Weights of a small transformer language model.
Size: 9 layers, width 128, 4 heads of 32, MLP 384 squared ReLU, vocabulary 8192.
Architecture: local attention windows, value embeddings, capped logits.
Training: a variant of Muon for these matrices, 127M tokens, 6965 steps.
Each number is 200 + 40 x the weight over its row's rms, rounded and kept within 0 to 999. Layers, rows and columns count from 0. The size before them is the row's rms in percent of the matrix's.

# layer 3 attention query, 128x128, rms 0.1, rows 0-12, columns 0-127
077,155,148,289,187,198,153,223,140,272,157,243,191,159,197,182,245,206,245,154,236,174,192,220,233,203,186,221,133,177,162,237,282,189,211,196,244,247,143,168,135,193,197,244,272,185,192,152,132,174,189,238,264,304,223,219,179,187,173,182,213,202,209,266,226,188,195,175,161,219,207,236,179,187,111,166,185,194,251,83,206,182,249,266,210,164,212,210,134,180,238,238,236,244,157,208,179,188,220,153,186,145,220,202,226,190,235,289,219,155,213,163,214,189,206,188,145,154,181,200,238,229,185,145,170,187,119,275,213
078,225,202,152,200,203,273,235,191,172,230,211,164,115,207,240,216,209,234,105,217,196,241,237,315,209,178,262,253,194,131,199,219,165,200,211,199,178,161,224,188,242,257,184,181,231,170,183,178,204,204,242,159,198,172,241,171,181,270,212,234,222,216,196,262,244,183,134,278,217,206,135,191,152,149,206,181,168,195,172,173,242,179,218,230,179,204,148,170,107,184,156,242,196,218,150,146,236,209,145,246,250,194,201,209,98,152,234,190,186,128,262,191,240,203,171,159,311,164,172,287,190,205,219,205,171,196,152,222
103,242,190,157,216,182,186,176,154,217,202,272,290,184,154,176,284,191,217,195,189,271,134,153,241,162,183,203,278,261,221,183,226,271,176,190,196,236,189,159,159,263,220,190,108,247,190,195,81,170,191,257,169,197,208,214,177,163,242,209,220,266,160,208,153,210,153,150,204,229,212,259,250,171,86,217,120,179,213,138,213,162,207,177,240,235,181,146,191,155,175,224,213,193,189,201,197,166,189,187,149,210,141,184,166,208,184,181,203,258,226,197,192,162,228,174,213,161,180,216,123,206,213,180,184,232,243,273,282
095,164,225,232,129,241,205,267,191,249,158,205,189,220,211,217,129,130,219,172,253,289,193,92,219,143,166,243,261,169,172,194,157,172,224,156,220,189,213,166,274,228,177,199,224,287,169,187,211,230,151,235,195,189,254,128,186,129,253,199,220,149,239,232,227,224,243,206,244,187,203,87,252,156,148,246,207,224,218,253,198,166,249,236,234,236,201,248,214,189,253,258,165,223,249,183,221,162,220,197,219,229,218,252,186,189,124,116,188,179,266,243,237,237,187,241,160,232,192,196,180,244,210,194,192,185,234,221,187
091,181,224,175,152,140,248,161,183,193,167,212,196,220,221,236,235,158,173,206,240,150,233,143,249,147,175,232,180,168,179,146,241,250,231,232,267,221,271,218,141,269,188,172,214,185,115,229,212,138,185,167,185,160,272,227,181,250,247,202,159,224,173,139,212,187,120,199,239,130,222,197,194,245,239,158,184,174,155,205,184,221,196,230,216,179,211,121,236,182,215,227,157,144,151,194,222,308,207,160,210,203,144,269,150,212,175,243,232,272,173,223,168,220,182,202,181,279,175,205,121,289,195,135,185,212,250,208,240
109,208,161,261,231,148,185,223,225,183,279,138,164,180,239,250,103,272,191,221,264,147,189,223,175,230,125,218,217,201,140,218,166,289,246,235,245,113,219,218,192,202,247,146,246,177,157,150,233,238,146,188,194,209,155,206,156,215,223,184,273,183,229,129,189,208,168,178,228,152,207,219,200,220,207,264,147,202,269,128,172,206,193,202,161,175,252,198,231,228,247,261,183,212,271,173,217,178,219,226,203,212,262,263,140,183,267,175,241,145,223,185,205,194,223,249,181,202,157,121,239,131,223,175,226,224,174,190,204
116,247,152,199,250,145,213,183,199,193,188,198,214,211,170,288,168,258,193,225,195,211,170,196,141,191,167,183,180,162,160,161,125,122,174,170,204,216,195,263,208,243,230,294,174,238,139,134,170,213,171,150,140,231,84,236,190,204,244,184,144,136,242,175,201,225,192,224,198,240,223,189,186,281,190,297,243,192,228,194,101,205,217,174,162,184,252,219,163,252,210,226,242,230,212,224,178,165,193,226,204,218,187,230,189,249,192,205,184,223,138,206,246,179,205,267,189,222,164,191,177,202,194,238,308,163,264,290,217
104,186,97,221,220,217,217,198,201,118,160,233,180,194,144,215,204,195,206,201,234,174,179,205,207,203,104,161,219,206,218,146,153,213,215,200,174,205,206,140,209,133,215,159,193,174,210,197,199,236,270,300,240,232,182,199,151,267,243,123,218,161,208,157,192,217,180,179,226,191,217,192,132,170,242,195,206,272,231,216,203,105,238,156,264,194,181,162,301,213,275,219,178,185,190,200,138,223,143,217,85,201,252,140,140,172,213,160,181,244,142,191,185,211,154,187,253,210,171,180,266,157,159,189,207,216,215,221,263
072,145,140,141,162,171,150,203,110,139,255,203,235,217,200,188,163,157,142,194,170,230,203,186,212,170,200,199,209,157,158,251,112,228,198,205,235,182,237,159,250,169,144,254,273,219,266,178,228,210,190,187,161,171,303,188,177,144,144,231,265,191,158,199,248,217,201,255,158,197,210,160,174,101,201,124,206,200,158,191,204,245,217,200,177,202,285,240,212,176,177,213,153,237,241,247,117,185,226,185,227,250,176,197,189,189,132,187,198,180,159,168,181,164,199,264,134,216,278,227,186,243,229,186,218,217,264,254,219
077,189,241,246,272,163,215,172,202,191,231,161,242,236,259,254,160,203,184,169,188,118,204,166,187,192,205,212,161,142,199,192,172,124,180,219,188,260,142,201,209,169,220,105,189,254,256,225,232,202,241,141,168,181,158,197,214,225,257,234,152,183,257,165,204,266,133,199,260,124,151,174,146,262,156,195,240,172,215,278,161,218,147,208,167,232,180,141,246,245,217,193,199,221,198,236,245,205,232,241,231,287,171,258,241,251,167,206,103,235,256,176,214,185,191,232,186,190,220,216,203,120,227,256,252,150,200,210,232
087,201,216,174,149,180,204,236,218,153,200,195,253,185,147,155,217,204,229,160,277,216,129,313,213,262,238,227,217,207,202,184,218,129,253,176,258,214,153,262,253,174,335,193,191,208,191,212,196,226,228,144,212,244,247,201,243,177,236,234,177,293,224,184,148,139,217,98,195,196,198,221,240,175,159,136,194,235,227,222,217,238,183,175,244,220,222,172,243,203,164,214,193,255,208,119,164,177,187,242,177,224,171,184,214,182,135,267,176,171,164,190,108,159,162,134,215,156,216,189,260,207,181,175,181,185,162,177,206
117,195,195,216,162,184,155,213,104,255,212,181,241,194,189,180,310,212,205,189,124,194,157,223,181,148,245,204,217,224,245,190,180,189,220,212,169,235,130,189,195,284,196,190,133,220,242,184,97,177,170,214,163,189,201,188,202,197,220,206,206,247,263,155,193,179,199,179,203,129,197,242,213,196,173,192,166,209,198,118,121,155,193,242,203,151,186,217,155,201,118,183,186,241,185,280,168,265,184,274,170,161,147,178,144,226,171,227,189,257,129,238,158,163,202,273,184,241,209,209,163,203,145,235,110,146,235,136,196
104,98,105,229,190,225,119,196,149,154,228,156,195,169,216,215,227,239,231,157,224,191,185,230,213,238,196,222,290,137,175,147,234,177,244,242,196,172,181,203,212,236,215,189,266,251,156,173,194,248,231,172,174,241,266,197,281,190,171,152,167,189,218,188,230,197,193,205,264,160,235,256,216,174,185,223,187,175,175,197,137,159,246,217,238,208,271,168,113,213,193,212,204,191,217,184,171,109,120,190,138,149,186,244,127,151,204,216,204,201,251,198,255,284,177,205,153,221,168,137,280,173,239,196,195,183,181,145,196
# layer 3 attention key, 128x128, rms 0.102, rows 0-12, columns 0-127
061,198,176,203,201,217,155,180,180,265,202,176,188,255,194,225,177,173,267,199,225,135,220,215,181,244,243,222,210,272,123,167,266,211,203,179,183,152,250,201,248,253,158,206,223,133,218,274,241,195,157,220,164,231,204,129,216,203,194,137,191,192,277,132,215,127,226,216,245,202,256,167,178,190,180,209,186,176,162,207,181,171,194,171,198,208,268,239,187,245,214,190,227,211,184,201,206,195,222,271,179,274,176,287,196,277,162,104,211,242,185,263,252,190,155,160,259,244,185,280,214,242,221,216,142,159,171,182,313
071,262,221,215,171,171,257,220,161,120,130,229,220,218,222,226,223,189,252,89,217,263,162,182,176,241,194,163,202,227,210,196,148,206,177,233,132,212,239,263,175,204,195,134,194,236,242,180,83,201,157,247,247,252,192,160,196,232,163,161,209,166,242,215,258,222,235,217,147,156,214,186,294,231,207,164,178,118,215,205,213,194,238,179,223,219,162,222,185,239,209,220,222,216,212,195,229,156,230,218,215,159,188,191,211,198,195,151,157,224,137,183,219,233,213,185,181,174,197,151,92,178,269,274,236,122,225,171,103
071,156,249,206,203,195,134,168,105,209,164,194,159,248,164,170,188,180,165,198,222,250,147,250,181,167,199,246,169,229,214,239,236,145,230,112,110,150,282,216,154,178,193,235,208,167,206,190,142,187,148,252,184,229,223,196,252,221,208,181,218,171,285,139,231,221,284,267,202,187,227,170,193,239,207,205,250,207,226,226,257,215,147,227,186,143,217,215,141,167,178,202,234,208,147,282,217,198,202,154,184,227,238,172,245,226,274,197,189,199,242,250,259,219,144,197,182,251,205,227,224,233,173,179,181,159,128,170,87
091,248,185,182,229,174,148,183,170,184,230,191,196,164,257,199,223,208,165,191,222,125,269,210,233,197,210,272,119,193,227,198,213,257,250,205,159,168,201,213,155,186,221,247,213,217,169,195,139,137,200,203,164,171,199,190,223,260,137,129,217,149,148,152,229,227,278,258,243,96,254,232,232,212,210,212,242,166,199,170,180,293,130,233,106,165,232,193,155,260,209,202,253,169,206,199,162,232,198,201,198,205,246,233,274,173,239,155,198,214,172,184,267,237,238,151,247,229,256,159,253,196,100,191,192,192,178,242,199
099,209,165,185,303,184,214,189,227,206,169,244,211,94,210,241,267,219,199,248,251,132,221,191,236,240,171,156,197,197,188,205,274,215,242,245,182,219,196,184,267,170,121,243,178,219,193,176,167,206,208,247,190,151,244,216,232,221,140,166,263,263,181,190,229,199,145,188,254,187,155,165,277,233,151,243,198,105,229,235,192,130,188,203,204,238,168,242,177,232,177,180,189,172,137,243,238,218,256,206,154,135,196,157,169,223,178,153,213,121,229,160,202,118,230,180,142,160,206,186,177,149,170,242,159,160,138,246,167
093,141,142,148,219,194,221,224,252,217,181,268,215,248,251,228,216,192,233,211,181,152,140,172,171,222,214,193,250,171,164,234,212,172,227,175,179,187,245,216,189,214,216,167,207,296,251,178,214,185,182,162,214,207,216,199,158,174,144,200,187,144,232,157,143,240,233,283,184,191,154,142,211,166,123,156,212,233,207,194,261,243,280,182,185,203,135,261,169,187,177,196,182,233,165,186,228,165,143,182,171,145,186,240,167,187,279,152,242,152,132,179,171,213,228,186,248,162,131,141,233,289,210,274,217,117,215,132,275
098,228,191,196,222,195,217,102,294,173,214,219,205,188,237,282,246,91,212,201,222,195,165,205,234,208,194,165,196,193,138,254,216,248,214,240,257,181,201,165,269,205,189,236,215,154,185,209,216,155,211,182,237,159,184,169,238,204,175,103,219,218,154,234,249,208,158,199,213,262,189,198,243,156,152,172,194,179,199,219,233,209,246,169,186,214,178,214,302,267,208,227,169,107,153,205,115,215,220,239,166,259,241,186,205,228,249,219,211,190,219,149,260,246,169,151,266,128,239,190,253,147,272,203,158,219,226,166,151
103,216,252,179,199,221,264,183,204,154,207,130,280,225,126,199,186,302,137,180,205,206,167,228,223,147,176,243,189,224,146,198,220,128,208,165,260,257,169,191,202,226,205,117,260,200,227,157,277,185,211,196,196,217,113,170,218,190,180,201,227,238,189,207,201,181,122,175,149,281,207,186,184,179,193,219,187,239,209,180,147,179,159,220,317,255,139,202,174,193,190,273,185,154,226,191,158,170,233,205,167,250,193,127,219,183,201,260,210,228,218,194,263,224,230,219,135,149,176,185,187,189,258,204,132,259,240,267,200
078,192,194,240,190,212,250,293,203,207,198,184,210,183,170,248,221,229,255,149,182,158,193,241,189,174,181,173,199,166,274,201,219,157,197,284,190,102,141,163,142,171,177,224,186,194,162,270,121,149,235,203,230,192,215,199,198,216,281,132,208,234,149,238,253,196,181,155,206,212,249,293,179,214,246,209,158,247,225,218,170,186,151,186,236,271,154,211,213,171,227,226,194,117,179,209,217,164,174,146,224,221,104,202,129,141,143,143,220,164,178,233,164,201,185,255,225,141,209,186,223,167,227,255,128,153,210,157,162
079,154,153,140,210,192,200,172,218,209,180,226,256,188,255,191,223,268,256,298,188,159,210,200,179,282,182,146,200,228,225,280,203,219,226,217,191,215,189,228,245,211,279,157,189,246,158,257,231,256,179,205,265,265,209,160,144,195,167,230,170,194,151,222,208,157,147,91,212,245,227,186,281,131,175,205,148,196,187,245,196,192,252,170,218,199,204,271,232,163,237,165,185,272,197,152,227,206,251,248,180,196,185,153,223,198,132,202,199,214,220,171,180,205,255,198,211,87,170,200,212,200,280,134,210,217,143,174,211
091,172,218,119,129,233,196,182,214,127,154,209,217,182,123,168,233,225,279,255,204,186,239,168,162,236,205,174,235,255,250,187,185,183,282,232,219,214,189,162,200,225,250,167,191,162,189,215,192,197,183,194,235,282,190,186,152,219,157,206,228,212,223,304,262,203,136,190,177,222,236,177,287,215,187,228,214,175,245,156,201,153,247,196,268,196,158,146,260,235,250,147,171,196,204,164,207,198,256,198,211,167,265,148,198,205,166,181,162,184,216,163,152,205,211,206,220,79,205,190,71,220,233,160,249,178,171,239,214
104,222,166,177,238,103,145,193,203,236,201,224,232,178,184,196,323,274,164,190,222,227,183,238,180,190,193,226,215,126,193,218,252,151,247,227,170,69,204,253,187,187,186,236,136,220,212,167,172,193,213,223,176,221,194,201,219,227,195,216,160,223,156,129,187,291,207,273,222,149,206,248,234,262,197,208,220,194,231,232,175,276,175,233,132,196,246,202,152,191,196,256,253,194,180,220,150,211,114,178,160,150,188,163,145,237,197,235,207,168,181,215,264,171,183,240,213,271,198,201,259,255,135,222,152,197,176,255,214
105,214,227,168,270,222,209,209,253,110,159,173,184,185,208,189,267,200,159,266,133,174,261,230,275,142,221,119,180,216,208,195,221,228,158,214,220,271,226,257,253,213,274,137,167,144,195,141,190,217,209,217,218,275,181,224,207,192,204,222,234,200,168,248,244,185,154,125,265,211,237,222,272,141,221,228,224,158,240,184,156,153,174,193,176,243,172,193,252,165,163,220,169,245,135,183,218,223,158,158,235,214,209,168,209,192,142,201,224,248,203,179,152,122,147,145,214,146,188,285,169,183,164,206,180,164,278,194,224